Each number is 128 + 32 x the weight over its row's rms, rounded and kept within 0 to 255. Layers, rows and columns count from 0. Numbers have three digits each. The size before them is the row's rms in percent of the matrix's.

# q: layer 9 attention query, 160x160, rms 0.0724, rows 0-95, columns 32-63
# k: layer 9 attention key, 160x160, rms 0.068, rows 0-95, columns 32-63
# v: layer 9 attention value, 160x160, rms 0.0927, rows 0-83, columns 32-63
# o: layer 9 attention output (transposed), 160x160, rms 0.0991, rows 0-83, columns 32-63
q0 120:070134096071125113090122136126133134089114129112184129130126111127099147134144104105119096163097
k0 109:139159148054100138041114166111203159113106105085135145089153124142121128154101160142086095145103
q1 086:172080109127146087116115120108146036113123126123120123119120131110158147076141098129099113152075
k1 092:138114069089134114193087135095081073124092122090115122139149122089138126083162114120109142122102
q2 113:118114141153164112172118126138071081133106123140170102163095080100145119091118137099084111136115
k2 107:124111145169109125128143121142096123149145110175147124113129082086182094092079171157098097113116
q3 082:101122106090121179156183151117104136153103124151186103126163096068158071125093139165132131104087
k3 083:124149138105100085035142159152150139133133164167141146119179120132158080134092138137124111148110
q4 101:121080082078127146117087137099139056135156118144143125112128141104144084132069070084110124163114
k4 099:118094115099125095112091161072195100107147098134125066124147126089168057125005108111137105156153
q5 086:149131057140125128155154100136142165156120126156100152134130133106100124101122097081097139124162
k5 090:172121063125147098119127176122165128138133105133143163133125131142107139098083053095095111175126
q6 109:132121123118127180096110147099150163082187164167173136154172109101092119160172129158161131089114
k6 098:105120114102124164072115094099168141127167151180134135116199126132132132179162141146133141101087
q7 105:106104084136138134124116127105171116152106114165147092141102134092145069088125174148124110126059
k7 094:106132109108159101087116139126139105113132098177110116096179120096161107130124189144125100127129
q8 093:155159152135162126141173119115105101155092074066135136048113101142170116125113170163082142132122
k8 086:145140154188179099172120106139077113146083163083083141126091136130126145092172153151099160140137
q9 111:170143117158132153126126146107153116135171135138101133090151139114131119120102129176190163093103
k9 105:124127100105177137169104081136145106116137144125092100155125171135093146111172146115151175133113
q10 077:148116147115153107164098126180110129095172189132076112178143122138134154137119089152202144093167
k10 091:152141186160090131098140153174192154143200098148131136117141111106183141123044146122114088111148
q11 073:141084176121112130081170202110130140146173141109147169094141138109151107145101127183178164086127
k11 087:100077104124145102139144139150110113103122200121111126196113146144054130104202095148191167126089
q12 092:119112061142168137167091144152139120130154164218092115169161120116096094063126086120156146096117
k12 087:108135081130156157136135099161208125135167066190108070087179127106162095103083138142133101131112
q13 114:122133147140133127096094140104228194121163127131109157114098153185126151196111161117157129133214
k13 108:105129158162172139135112140111189200111185120144112165140077144155124167219113147075137158129209
q14 074:155058129045166142183131138166147106122138181065116089148134138157146140111099071180104136169120
k14 114:154157148110084128088142187122188137151153091113137164096147115101200120106049121123073088149169
q15 102:118154101048082115100118117155108116099070128140135087115139120082142107139137125116150115113087
k15 100:148157208117061104097106119134137131130115116155149085101147140110172117158091192141134088120145
q16 092:089049114116184119170093149133149105101167139157158117155084083185122102106083106167122161142152
k16 094:114108144141171125138137195135217115124169104154117134123138059102166120092053131122082113153140
q17 120:142117149138128124110110125110165149141208131143127141107141142096169061138138149124162131095157
k17 100:088137134133138075070100158146173183146173113139130146118112142129161087136124152099159136114175
q18 093:135111203106135099115148191118060065133141145129152133091113061129147125114110137138136160127097
k18 090:133084129113146123176123117131069091121102206110136109182121110105113126082185157144138187118068
q19 112:165152094104129164129149115138143158116115120134102134108165128151122136172121071124104125125203
k19 096:123139143168115148112135123117173173137136114147106139082155123136125130156081063107137119144186
q20 091:076115077130133123121141136094154178141120088128159137088087149152116126112123130083075138154103
k20 091:116120120095198125130114128094149163114055113108125098110092162166077114123135152155133125152136
q21 098:115119123134131129144113118150103100121105164174165096174102112093116106144117172138147108098103
k21 104:128126151163102121102137158153126125131149119184152128117163079097183122154082168139123092121137
q22 104:086102209119111107093125175123118148161144119121164128091089119108134101118100174110120150147142
k22 097:122097151108153087086149176108117150165152149138159158137126130115134129110136136112122158102151
q23 094:107084090148149130173148159114149130167136111155149141131101103104123090063098125159109151115108
k23 089:137102077111196075126145160148172097135136121156112142133140121116094157041117116126101136155115
q24 079:173099116090172136193147133131119112142140186110094095148146145140130179093068087148151169149098
k24 098:171140117126119126133145176139200129145154118118137121127134118131189133101023133130079111158138
q25 082:130110073083157133119105115137125075081137169161152108154157088116093107127194106150105103152082
k25 085:128137096107106146096111144113154092126132100132133141070211074084193117138099147148074089130110
q26 094:123117095149162135177118127092217189123152150156083135122123147178111165106107097092114167135167
k26 097:140131103136181126149128146110241217139177090162102167126091125167129152141069089084089131151168
q27 093:122120113101134105167107082141096100102108117138135117141094083100134075088156100088073118112126
k27 090:140115149146090109109112121133150127147142092150153143088135102101167073089095131116074086124130
q28 110:152149121142102151073136130129122159141179169110136168154141170086104149208125117099201124114154
k28 104:145086104138101113094158118127127126094160168123148100170137164127095174169088108147183136091118
q29 090:131185186154132151088142134079143140157132059075129150095152156106161132136105170103110117152147
k29 092:116134135145138121130113097112104144147129129091115132133105187144121134143160169124140159101149
q30 117:151137119117130151138133126175092121131111148108090114131185150138121173140115079152152118124154
k30 101:115154146154079171144171109162107130130131120128118094098131134121144141132107093140151115118164
q31 094:140103108133105157127151134145082087085167174122127123111179109154099154165164060181145145107102
k31 106:120122112102128153121126094113082097115100186126122105148163107121078139118189068145156148107079
v0 072:102109153157141111135145169127192088145189084161085201148177121150176094158145116122172094110133
o0 072:147137061102142182117152098114096172099082111105125068096173176134114171110091100074059093127095
v1 087:168197107147111108080087109159142132121094154089166206139101114162102093139110133107036174120127
o1 077:073082127129158100116113159101075123142168101191135130122094093094151099066159145171178149152125
v2 087:066095136139106112181084137081158074060130125135127007129126144098104144101138123133106160182129
o2 083:154115188120155122084137119132086217129120147083112196156143125151118133138150166172145150086180
v3 088:188123131118114118134130048136067186196105125121201067103070112100121081090136144129134072105129
o3 090:130131120141124112110135147157207064125168167129127121134135161122171129163075104136164138151144
v4 078:134055097154154169124144117093139091198241151163100091118103152128095131128104090141197156082103
o4 074:106165144089121121147166121118099159128071121125133098120120145165148118157161166103073078176112
v5 094:144122141155125166154088086133145142176205101109167093113110119128078090132114122155124091090083
o5 090:088138109089178113096201135149113090102156139134145085120083163127177095068147132125127148151092
v6 080:102159121110104146136068172121115145138107159081123168151117093166130124184160137140059107124071
o6 082:157141121166158061075154123143121048138164102141165119129086109096101053091128161107175152175128
v7 079:092097150095115133109097131100131165196147120076111066129104144146150121133150110085161119114124
o7 077:163139122206120127145137133180163063148130157131140151134136117115133108155066093079130099164102
v8 085:061138106126120066161096135091186110124082094158154017104146154081109165118119113138133159168141
o8 074:145113197127139135133131152137066196114160158108090194176105078141066143147163142141158153095203
v9 085:126200098111108057106123111143093119137065160174125091144110125100105110104136140131106147142112
o9 078:132127142174124118123106159140098175148155147125145162124119104151085142155171160149161148136232
v10 093:118085120157125129158144106065091122094157113123209016080081140090074173083111121102152141107140
o10 091:114125180117128128103123128127177152136113133145097141179137126140204097135095117176141131086152
v11 087:158132152080131183142161152163107158136122114071151186131168092163163099102167171148060048137127
o11 085:145135127188158124116120104154210074116171139140134085077132166106131142125063066104165176109086
v12 085:152053142141143200111159149098184139205198149141090167128152131157138109139129102149192136137115
o12 078:137162077088092145153129107128102088116080117103120083090148141146126154165101099071052067128063
v13 091:103155146108114066116032135173152141137126108074197078129103105131086087135111131134040141141112
o13 075:138080141181162116068165111123108133130191165189130137125128098109198099054131115157232130127148
v14 094:139063116095128098083093139127150127165153118159070080130093131119108128105089134105138189134120
o14 089:134111120116095122147123107099097184137080174154146134125194104195139148130154103185148110131102
v15 080:113154140102140114153131138138125164136089091094215096112144113076100136117123142176082104176136
o15 079:164115178174143110084130134149118115104189166148085112114127081130153127083115085159192161060189
v16 085:091088135150145154145116151147191080093171159126000164161125152154140155150155125124079147114081
o16 084:123127112087126110128158136104105117128117106129151134126108093154109097077156125096087137174109
v17 082:106108091141125193117109172148131082133140177121056124169116155154090118184144049127137224128087
o17 080:100147132125095091155139140118112119178114113100154149093070070136118103142181213089090059154137
v18 091:177129085123134074103165094114109153177097122193121117097111122082135180065105148138152143125152
o18 085:107124149082115138156103147104107149113108138144093146147149105178073138161149111185135150136154
v19 089:113100100104132176123154152178086119021100103124057147134159124159114151161126140146063129135113
o19 085:126103165124129106171126098114192126141157144109173148153109109118132113085183165160162149112101
v20 090:144104133101119129143122095151082176182124151189140059133143105100151142110123163142155088149141
o20 071:169153103143099134125124100148172071105121149091122119157159147155088141153129087134151120113151
v21 084:191173128147145148122144131158178120226132214097147255155160109183149018155151112137087118162073
o21 072:116139102107159125086098142118068102102135087139123049058101137093141149120125156124116104109110
v22 078:096112126171114132119130120109148082085171116136061162127140130122142152138124202111176113112100
o22 081:127108139081168131127111094116105191107043113140142138188171175151137139165141119148081146163117
v23 096:168089149122126194153175128070094140086168162103126150117138131144144166135169118100163090115156
o23 088:126153130116116140155121106152205080135077088098133122135147168112157124178051133121085135127055
v24 087:089109149135116088138104140057176112132180108138115081135142112096155154103138153129189082116143
o24 083:165140131141151169107150118168078209106072146113113145125178180178104164166089074130070125155160
v25 086:132094122121138139137203125078118131146115076153084086124174122045132222087150177157183081127126
o25 075:169161138125126105136144122152137110086093152117103110134146105225091128156100059135093180124168
v26 083:099121166119140192132126134108121118150173144106194084105132136117066046116109127208132128182152
o26 081:170149137164119112087144107164136154137132149081146088069100152131228155155137160119138096060079
v27 081:129100095087113132177113141085081126122125185117170131124149098116145169164173100087091130166138
o27 075:167138212169110119100108105139150087139105104140108142180168100096120082157096165159179111104175
v28 083:101136153118124133135046118103197136180199134094196119120130089123122070128116148167068079154106
o28 083:166116143128162145081171122157079145088148148143139094117110161120137132093131098147192141106104
v29 075:143129156140144141158146108118165143169174184174131195132175103118151140145120174180151038141151
o29 076:142161147073138160121142129157094145058099089091098106104147208147110171125130109145057168158124
v30 077:169161163075112097136095109110093176147079134145241052128119097097089053105126143167130115183189
o30 073:178133125163156106083133115152144133117168173096128127074172146127151164138112123172205136072124
v31 085:139138092117112051106061123128153042087126180128073106162132138122124083128151084093082204132125
o31 082:094100171156136145100135130098059245161101117160171163121147097142112134128188197169171097149163
q32 096:140151055122103139149114128148109090080089167125176116169190119136118163081156072142120089131104
k32 087:167177148096129125142089100128133073090073095146137099104186112108093142096107103173136098129134
q33 101:189159152089105161125109113133135115132106159146094115134192117119172149134084155170120137132165
k33 104:181185184136134169123118093169118143107154102169120153129134110120150093161056146155104147098179
q34 104:132108086157147172187169130113135113139096149126161137099120083176090128087113106137074159130143
k34 101:132092051142172186153159115149175067130134142163144108155138077141054155064121044143110126119105
q35 101:148112148151132107152131138164107132152136176145144136212083131156117173120103156128151140141137
k35 109:182115126162143095156107135144088101105140143163132127189143096129128143087091108161122141115108
q36 105:105137111131121128134116101184133116096108144152133105130130108131125126167197083181106116115136
k36 099:106123109158094121106111128111111094064124101169100104086168087137146086142149096172114118100084
q37 097:133112148111118116121137138071187155173154145096094152115113153138150136123070136066140136168099
k37 092:146115120109152099155139128109181190162133162111131171126082188136096186132140143076115117177131
q38 101:116106069084153119114094150105167126105102082147080128105136145169105107096118071122114132109099
k38 104:151166136128115085130049145072165143109131085157081101072153132123190087116107156114099135113132
q39 097:174102093088134152147156107120110083161089157150130117132139073100135164126100111142135171135054
k39 095:204121095115094121105116138114149091123096145133102128155166106165155126090078100138050129165045
q40 113:145147127126174135138151127125148145161142101125124137056145142098149109076108136160105164107104
k40 111:096138116125163135114134146133185173148115130119125115123136160129146127132162161133119138149158
q41 093:132097205123130129122157151185054124098156166120102128127083111157162148142110157140153167116133
k41 100:180084167135133172147185094195047129178151186072137120183046111129121131122122141150131177120150
q42 103:134092096128120157174108080161094141090112142173123099126107128124110147143127085096096125107115
k42 095:145138132159087138114104064131098116111101069144102057073153117101148121107119131070135124106116
q43 079:144143100108158053146096107148157112109118126091092084165129166164118163105123114113167127134110
k43 093:169184138120113060151067140141141113083087109116102106151122119126156121099078098092129143135159
q44 107:161130172099147120187109159133143099148134153143072131116131114141154127056078114165137143163119
k44 112:138134161117147140186107131131105131131150103127087118081151060131118129129063054143111134168192
q45 085:142147145134118121036162154100163146174111065133131165105159172122099128165090118151184170117129
k45 087:113104140070149117098161143098183148166131162091170142177100168112131149137162147094149082138127
q46 108:137092104124160124146172149139101087119144142145140139104152100128134149057145102190107168110078
k46 110:151104074101145158147140141146121098147113165094132111137159125109113131098174114175092147141100
q47 100:117110114129151117205091111153161112134092152128161129161131120143140119079146180123076098159141
k47 104:129150138174153134165080125156103114087142097188112140116164100122106127100129112146124141115136
q48 086:145185156152103163109153117101149165161092085103153167051174150145111128151138132122117115139175
k48 097:077135155117160173112179110153192161135131127108157161112096152120074161151175126094164116123189
q49 095:080069177098103110101099129112178176098152164099104136115100146159172134151096138081124124126127
k49 094:167126182145097100128107109139134205159154142118109147098086160150114141136119150093146152120140
q50 104:140124164121082112090102112120152136123143150122113133114149132102119160152102070154209127091113
k50 100:114108163107093115090094136089169141116139134110111118100164120124154142144082056121160095130125
q51 099:097087137070107156132116104138093092089133197088126067123150090085172121130126119164163096108097
k51 087:130138144123079178079112119125097088106145115157096110099162125156124087135074114155130095127074
q52 095:074126122103124118103102107112109122085137109070130080118118095148188091121135167143129080155129
k52 094:109153161184082131133083127103092135109131113132069132065131128185160079161110183154148131117141
q53 106:119079105078123155164145135153086056113125205106156111162171084094163134108164133189107110139062
k53 098:150125108084127182128144111149078060128103139134126129118180117124085100096146106194112118124054
q54 099:131098159114160136126150129104091105168160107108112135130108126122173106096103159160140173122080
k54 091:086082119090154162142181133124093116199124170061125131167130141125129121121147129153130143160116
q55 107:109084142060111138094081122147124071091137164096138119122188125088157122164157156189174119086070
k55 102:108118155081118172128118113126098125175113155125158143112158143094152083143137145171157091104061
q56 094:118123201166147138086151167116153169168154102124119189133109152162148135139110159153118189152162
k56 103:111078100119164140160190149120122155171153208098169182149090139122091132149179140162119166121125
q57 084:098129112096090128173096096125074087088113157103125092198129118113171145107110134108128068179096
k57 097:142157180129059089120070105120056111092111074110098123089170113138151125121062124110127109152131
q58 110:146111081125148152179100109068159103142084121161090115138120097145123119077034085066119159150107
k58 106:159127079147141137192093092063171102125139107187090071113143102131139139097086137100105116166115
q59 093:126128123157125123195102105120151125152125120208136127142149096095156132119088203139096122144142
k59 098:148153182201112122151074107129086137108154095203107121118173097118166127139093161123100140129169
q60 106:125080113150132134089133127108139164090165135167123142085143129127071152174125054118142155059150
k60 105:131099068121122167105146120125189128151157169139104094108119147095097135133167111103160147078087
q61 098:115119095059113151124132125128106103078085124109113088136152141102112107129142064144129083146100
k61 110:134180132083085113079099137105131109092103056125097119063169127133161083118084110118128105126097
q62 089:118110115088096106097123138126171145106099158061135122137111144150134129097136053107128121164102
k62 101:163153129092092058087100155110168149085089124088132143059144153187108124112090056122103125171086
q63 114:146128101163131140177100104104146134149164150172127129189140129074081144115107133114158112152115
k63 111:104128064154132114161111147070127092099118119195101118107194110099103152126130089135145104137081
v32 080:062109129125165190137111166101087137154144150138107130135147140120146214165095157147169077181117
o32 082:187140097110128080138165084136146133093095121131132086104106097168139118083114086100100153082117
v33 086:167114127108161111094169196174083086176091160107149136115121083126126021073090133079183086158147
o33 087:138110139103104156181157077114147167130117112134132128103111145142157202180104090141132111070114
v34 095:220131133128106094130128135131195143086150136116130119117147134098121129192137120101156173098152
o34 087:092154115170154168151083115132085106133123122149171139186126165129094143094151167110149119184092
v35 079:160091128136126066114115126096159134087128162154123058094121182088166128141172144045153141132112
o35 085:068153122151148091116120119117112068138122151143136158229156107137153104109114144163133094143126
v36 082:159121137124102152123100171132128125084142125172193132125121096140104152135135126116103121135116
o36 085:088161082124171069133141071125125107089091139172098127170160157126149094164188147090122094149140
v37 088:123177127137134155119115128111102168069116109159149153137138126166102159185134119081158137065098
o37 090:093118059121140098133077133136153039145138141144117118166108113069142123093140147112106096174166
v38 095:110158123132133144094157142159194114101129088101090140112168165056082137051152104122120230147067
o38 085:111121144115102164129060097137023136151148091141112126129090087140151083181086164131147096127159
v39 079:153123118179134100149113061097072146137146140168185116121114084182177157151119178102124127107203
o39 081:098119117106112085105135210124199093135128136090075130115146133144132127082101076176067120173124
v40 080:132215129120162092131141146191162102079134173149127129107076153067080090141121097179108180152097
o40 085:123091144125110197102111091143078130118151067109114114094128149137167147158132165132167107119140
v41 085:098127100111125169130142154139086133111122132164140138117149113101134226150136156155116137148144
o41 089:154154144126139082120108089133127081125111051139121117117086123146102084178084130085123125144124
v42 077:111166135126145192111165191145148150138163120117149145108107103065068117131094196108109102211135
o42 087:151107126064120119143094062153110138143129113121117132135116150157228124121123085120137141077093
v43 089:118123126125118119147146184110204112159072126112068158144191191090123087154146126183137128160124
o43 090:159139199131095134124144071164067197128150158071173140126117102133151130103120163133143123055119
v44 097:137184117127141142142143124155100126118141177139158138106064131220106181164091134161127140134146
o44 090:144085116116156177135119122150119155143150054140101119098125144084126158141094108110160175159101
v45 091:101163122139136014162107122078155110145066103159116083143095193128151096083148128125134132125143
o45 097:105100165129124143070183129160088134107148184113090151115174085140140160157115132186147103140172
v46 085:089131173117156158082171153127095136113182072117133161132099073083106133063109182103157118154120
o46 086:155107037099097143167098100132124122129089159134112117081151128176163136152130044132086132138096
v47 088:133074132127109144117157138121061125153151167138161112144135069104196161093136164138174039107178
o47 085:109154133117128115156175138116191111095102143096086148098156128153083141169165048134071140101126
v48 091:063183116094126171096163156147098182120074123117035188130130146092086120152121103127189143093098
o48 090:175108105127116145172062092155119064119125072153190101113104085081108161135137144109138135188111
v49 084:161101113158106137138138127080139149149198174075151115131209117090187133117173154100138105115116
o49 087:114161160150159169122112169151131121104108132146090149138087127163033135120177117120090102111152
v50 089:084120155150132097120170061078159170131128030154186109125106116109164102057155122125126110098126
o50 084:116109080093110156114135215122106073135130215076084158141144120137107126111122068145111127131143
v51 085:108062154132115156109118072096124160178157052089168138157114058113149146114099175072105136102181
o51 085:105145083108111074149128220081155102145110193129099145121162111150122094074136056158075121123120
v52 080:153119129111094195118130109118090139149159191057034190185159085152119158153150145145103117144114
o52 080:163163164168138146128098144165188177128119094147190117049122125117071116100169164107112165113136
v53 089:147145142128104199126162111099068170064117130131100187166151056082088166124161197158103117133170
o53 092:100107139094104072098108196127179102149146157118144134052148130150142061096172068158097165134100
v54 078:108145128143142080145113093128155080125174178073121079166115160159115087168156111156067133145124
o54 078:157125170167136120089125104144122195113183136130143123137110157129168141090102187102149145083144
v55 090:087181118149137129130102158060127160102138146123126143109113117126111138158116185077100106123088
o55 091:122097129084115126090134127158138111157148158137095128182124117144162126067141122175131110135155
v56 084:190097135117117134121123148127192198178186088127197102076102085096102104164094158082071133155126
o56 084:099146121111143127127118163094108091173107143111101150192153163155186119078154109157143108126115
v57 085:163106124161095176146125106090196152123215154082136106122194114152136189125167163152052163119140
o57 090:100148148148140131090091199127092155146127133138085143159115126151100053103144132130110117138135
v58 092:083163155128149120114150165164204128068198074140192094119091136049094115117125124118109110158081
o58 092:150100058111126120114083065105058117135135155103103129175119157191219124140127108096136127138118
v59 081:158110144134116145140148113120108173137056037219210157119144112098157136104131124156163104098154
o59 064:092146084078128096127151181095150029123114198064087151105147114123100089139161073125096114117132
v60 088:199144138104117144108146165169092110096143179178164147082057117174103110133112084145119130137113
o60 100:104131107132148167135129053150170141132101060129142111150183168095129160200178166092145126155125
v61 090:063158121157139172146092110085070147132106119142132181150133124247121214185096130148131139139163
o61 086:173111110088124087099140132156171140124128100138132087110134124062140102080109117122086145119095
v62 092:150110108132110149145098110088199142182108152097195118130078154254100110126115122124088159170138
o62 097:124120155143165132111166177152085177140126114169070152146144119084153128098091138142154137127142
v63 081:161168161121138091129091095157109099072106183140168115133010135177103081169097114099126170146156
o63 086:083093103129121112111162118122164163160147134137119143136196153112192154099141137180160133132112
q64 115:166139138165102140135132106163106119118139154152163139187147125093118199145133160137159100147116
k64 093:171146110173077129156140121153096102124096135102190128145157107100115186125137118131134078127077
q65 093:136151201168160076134159183168096138158132149096119118060128125146148096069166162183093140124185
k65 099:145130183164203102142182153157059140154186146072139117111157114123110112099177134123082137122179
q66 097:176148139111152128183152154156061111152085182145091092142121122150126142119126131151094127145061
k66 091:166163141087090098144160199134069090125079134154106114119083101120186153084094121145096113137108
q67 109:127118175165179101153117184125107145172164157167141123112116120136157120080082155145088133150160
k67 102:100104191152111108152149196131100170171127127177107146119098121124183143042083133175136140155101
q68 111:178137173134158135075152157114124181140154137139095125080098152159078146162143082136169185058155
k68 105:154130118101186128114158114142142156121174159124101134149138141169058144204138065160158176098194
q69 103:112129150129117122159149086174096090137131142111166126072163093103159099067152106161092130158103
k69 103:109085143117154095197155115144096099154131158072149069123180123079080108096127113096112092115133
q70 099:138097107125116155135092189097173168109166175141097117102132111181083162207083101103112155130116
k70 099:169152101091086161087136150104203210143121110195139127108105119129108130192090083136129150122085
q71 085:188155078164134136128145106087136152162152089145139115093179109133122156161097130084166130125158
k71 098:168103078170179129131108039148145108129122146095126092152158108143081161186122137088148123058180
q72 081:162134077101130141078122152074174154128127115128103129083187148131124156160108104155135129115108
k72 088:187178077114167156117118110102165166139147085109119103104178133140099119205134118098139113116118
q73 090:113112076161161124122174131153174138120130112155125145123120122157067118091157104121105148101210
k73 104:144126077156242143196155116130137116108157156112128118144158110140046138156160084077105130103151
q74 063:117119098130198152180088122147107087128146138150152111129094118099137118101111138121114145088158
k74 084:081108147141097143067095138166124108145150152137114136107068158111176141054128162194096185146099
q75 095:148107093133136140127153120105148145088127134121144102091148116143097117138143064158138135097109
k75 093:123130081124074124071131137111182146117091090164125115072166118145172110092128097169084137109094
q76 115:160158144123142121165131129140053076143078128119098112154100130110161124091115149152121130164101
k76 110:148154186132109118134116163131082062125096111102079137134077104137205136069093149150135139186124
q77 091:129116149110070127114122142148103088127143183086150151141162111131128140093153085145161133118080
k77 084:129089130075132111126145147150120097109143181097136143129149118084087139102117125153178157092073
q78 106:177162106152145127125122100113142083130109075168109157184122155106123178133098194097148113158150
k78 098:166148136171191145200083083135120088123144149060122122174113131135078151191125188077160131142170
q79 098:143142080114138128141103123126170138124114131158145121105129113164103157121080098077089111114147
k79 116:184140075140212123206106104139118150134143146111127078150151103125072173197112091051134099081143
q80 109:115110082135175086172129133129130121129065123130123140111081118182142093084128109122052145160128
k80 104:136113081155187087147111147115118079118118144143119111129110093168146105047145096078078152181112
q81 121:101114072127154165113136133146162125122144122163174121110154110104109097147172134131159142066114
k81 108:069104104110146142124164116137168131136178122187173083102163139082112086096160135156129144071122
q82 110:133155200121080102135107040155075093130115099089173116125103123064161118121160152103148108140114
k82 104:136095196126125097179107057153070095121134140084177104161128118074118132153132139105155091128169
q83 090:154150176116086084084135178122130126129117128078110125138125128112111134144114174103148100135092
k83 096:216176157096170126167120116108107164126157129085143120142122118114093124166162157065161104122142
q84 107:136125140139134135113136092092141152098134100132133108097165160124128116090133086157099111113151
k84 090:131124136150113121099100104123128165108094085095091140110204156169135166136130124174075098090144
q85 099:144121113139130093146077151106119102135137122125086136152100145096081135085098092067095074172137
k85 094:149122131139113107124050149110141101121122103110091167138124131124103153085107091131106116179120
q86 125:136146181091105125109129146179091110140152154075184104104141127084161154112095102182190129119092
k86 107:118139171074104144121148140162089128155140142081172090102139142101160134125084112142156089175099
q87 093:183108115118165129168090151140143098111162168174109078144139099156110192132037093151125183131122
k87 104:144151153096075157126092149150163167148129161122091126134100132139161146159074115175105161183100
q88 114:097097121134164123166115159110161148164142099143110158111096127157119098048065099114091142168143
k88 109:104098129130169113130104177104137115137135113188114175121067139159127132015085082137083135176130
q89 100:102112103142121118122170144141174193128113140096100123176101156197171132169109167082139138148155
k89 097:133147074152134124134158144118145195133103151103156128154113135169168127156133121076127119130173
q90 070:130152155135121121103161122164090117177123120107115177113127159097172131063136162184151137167128
k90 077:162146137146189115166159162138083092135155136074148122132137137127100126114132130098145106144144
q91 083:168131129098124119151104081169108078104107151100152077170139119097124174092173130095162112102110
k91 108:104137123094039101118156131139124124123089128092154109122152130087174128093148136146112112107112
q92 102:132169095143107152086154136114185190113132115140102133086151145159090117200160113110148114099156
k92 102:138175092155104132077152123135187184132109075173129129089142110142113121185117115092130115051164
q93 072:099114112104135126137088070157168125068083127144148152162085113155095120105175129130090097094144
k93 103:077144143133046113079129176136144150110104107176129151088101127129179123077140156153073159104092
q94 117:081090083133137131113079145101221157138170104154133164169117153131124131120074115046142120162161
k94 104:081118091148105118134093166107217185139154106155143164143133136140091112089112126098159116164114
q95 107:144113171098106095154149177152045092151102194067120098135151086156174131107142127170129155147076
k95 099:144098140071139113144170123116071069133091188079099110160142102132163115128130119142165140158091
v64 083:032229147118135145138097136137167191139123074129134055095107109136133111130113086123102191151121
o64 083:172145100071114083106167117144084077109063129142140168185098140088088154101163185102165130077101
v65 091:244164126141111111097173079122159104046126154132108087128150124138095095157135111121176196140085
o65 086:090105132128136137159115132132139103182138162102133137164148100140178090097098103158107085138183
v66 086:110141120138139141143175117087083144123170104181083172150081155110099176121156153127125109067119
o66 086:089146153111134137098184179161119154109107184090123139119156098167206165114124172186129123191093
v67 091:131199165152117033141086162141167140177103098079129141092147099054197128147094044086137173158108
o67 087:161112149090134168123155091119102148118109130115173124181097143111020125090161186143151133061128
v68 094:096166138122120126137082117175133097210140136051141131085092166134147090151127125127119153162135
o68 085:169120175143111130088145138109085166116133084177165121166108139095103145118093166103166121059090
v69 104:171104163122141127095126174162165120060140161137153117150152128127112124115143112147129142105103
o69 100:097118044165117137203078061138126118145132121110104128052180079102135089144170110120098129164165
v70 080:194041162157151089129145115151129096181148149098118151177158168171097155119133131121162139160160
o70 081:074129115188120170167114143140124139115158120127144154087130069094166129158100151158131077128118
v71 089:094023174129153148167118218096122143116126129155047146151168189060122177082139141144118113168131
o71 088:117158145119130128125132110186121118127145112113125130050116072122149094168151155133128163104098
v72 092:121091087116119140145132064083106065110139117131091140155095158114136155145151171175104070088122
o72 096:135112155134119116092137190113114188130163125110137094068134119184160132122065074084089167150128
v73 098:153163114112125149119194153079134169027144122210133131124142050092125127107143141184108110098094
o73 085:090135080070176123142122110147155111133098187035098117150136131162123119112154080123136160196174
v74 092:167085126137110134095161113075145102070110145147097061184128179118115163087141143138145137111156
o74 082:113113110146133126178110101138156122124135145088108143040160073130167104171144091112077122168116
v75 091:136100109122131069110128152135121155035078114142150145171144112150130157112148112131188109088148
o75 091:126143079121121141168091140145192117175155136143087101066134145143095090139154121124058104159171
v76 090:166135158141150014150095148183179114191140093119109136127126127092134167111110086064107174097143
o76 085:106109112137113179150135134141092201139109116140188162077134122099068152174174189166136118090089
v77 101:113084120113164067102113154175183122132118118158153097138138110159127159151127105086100178080149
o77 107:134122042176091163202090077122131154127119130154116131076155107106084168154153122110079105148108
v78 098:061171109115134176146141124076110169171126107156126026089092118101166119149110151094057119112132
o78 098:147117107093117079089151126136141093090079123133137174171109146138087208125165110090159171093093
v79 090:088133078134118088134110132092116092106034091147097147153127157089127169114133138084195078117128
o79 088:161083172117096109142132154127098174153166130119121092079114131137124140129167111130053162108110
v80 095:171117151140114082127172138133148155144128090128125197162193128074139164114127065135098150159102
o80 092:103163149092145162144135111124144115127127167061125099144084116154118123137099186135148159112150
v81 099:190158112128133061132079126154142090083072123095081212140145129143084118109128114127238084153124
o81 099:140106180152123149139143177119067171194195131140156090123125136131165078118128129170093085120161
v82 078:125150166135149131138110140171178138192129125091122084074126106124145106154089078072083190162106
o82 077:136124135132112118118132104116090108127119093184170192190117139089089131112142183151183104080130
v83 096:100163145152095167122078159184176154156076166074214153118101130206120089080137113170133143120134
o83 079:158155182135122114107117078098087105125183061150091114146145154084127098154119213134156112130151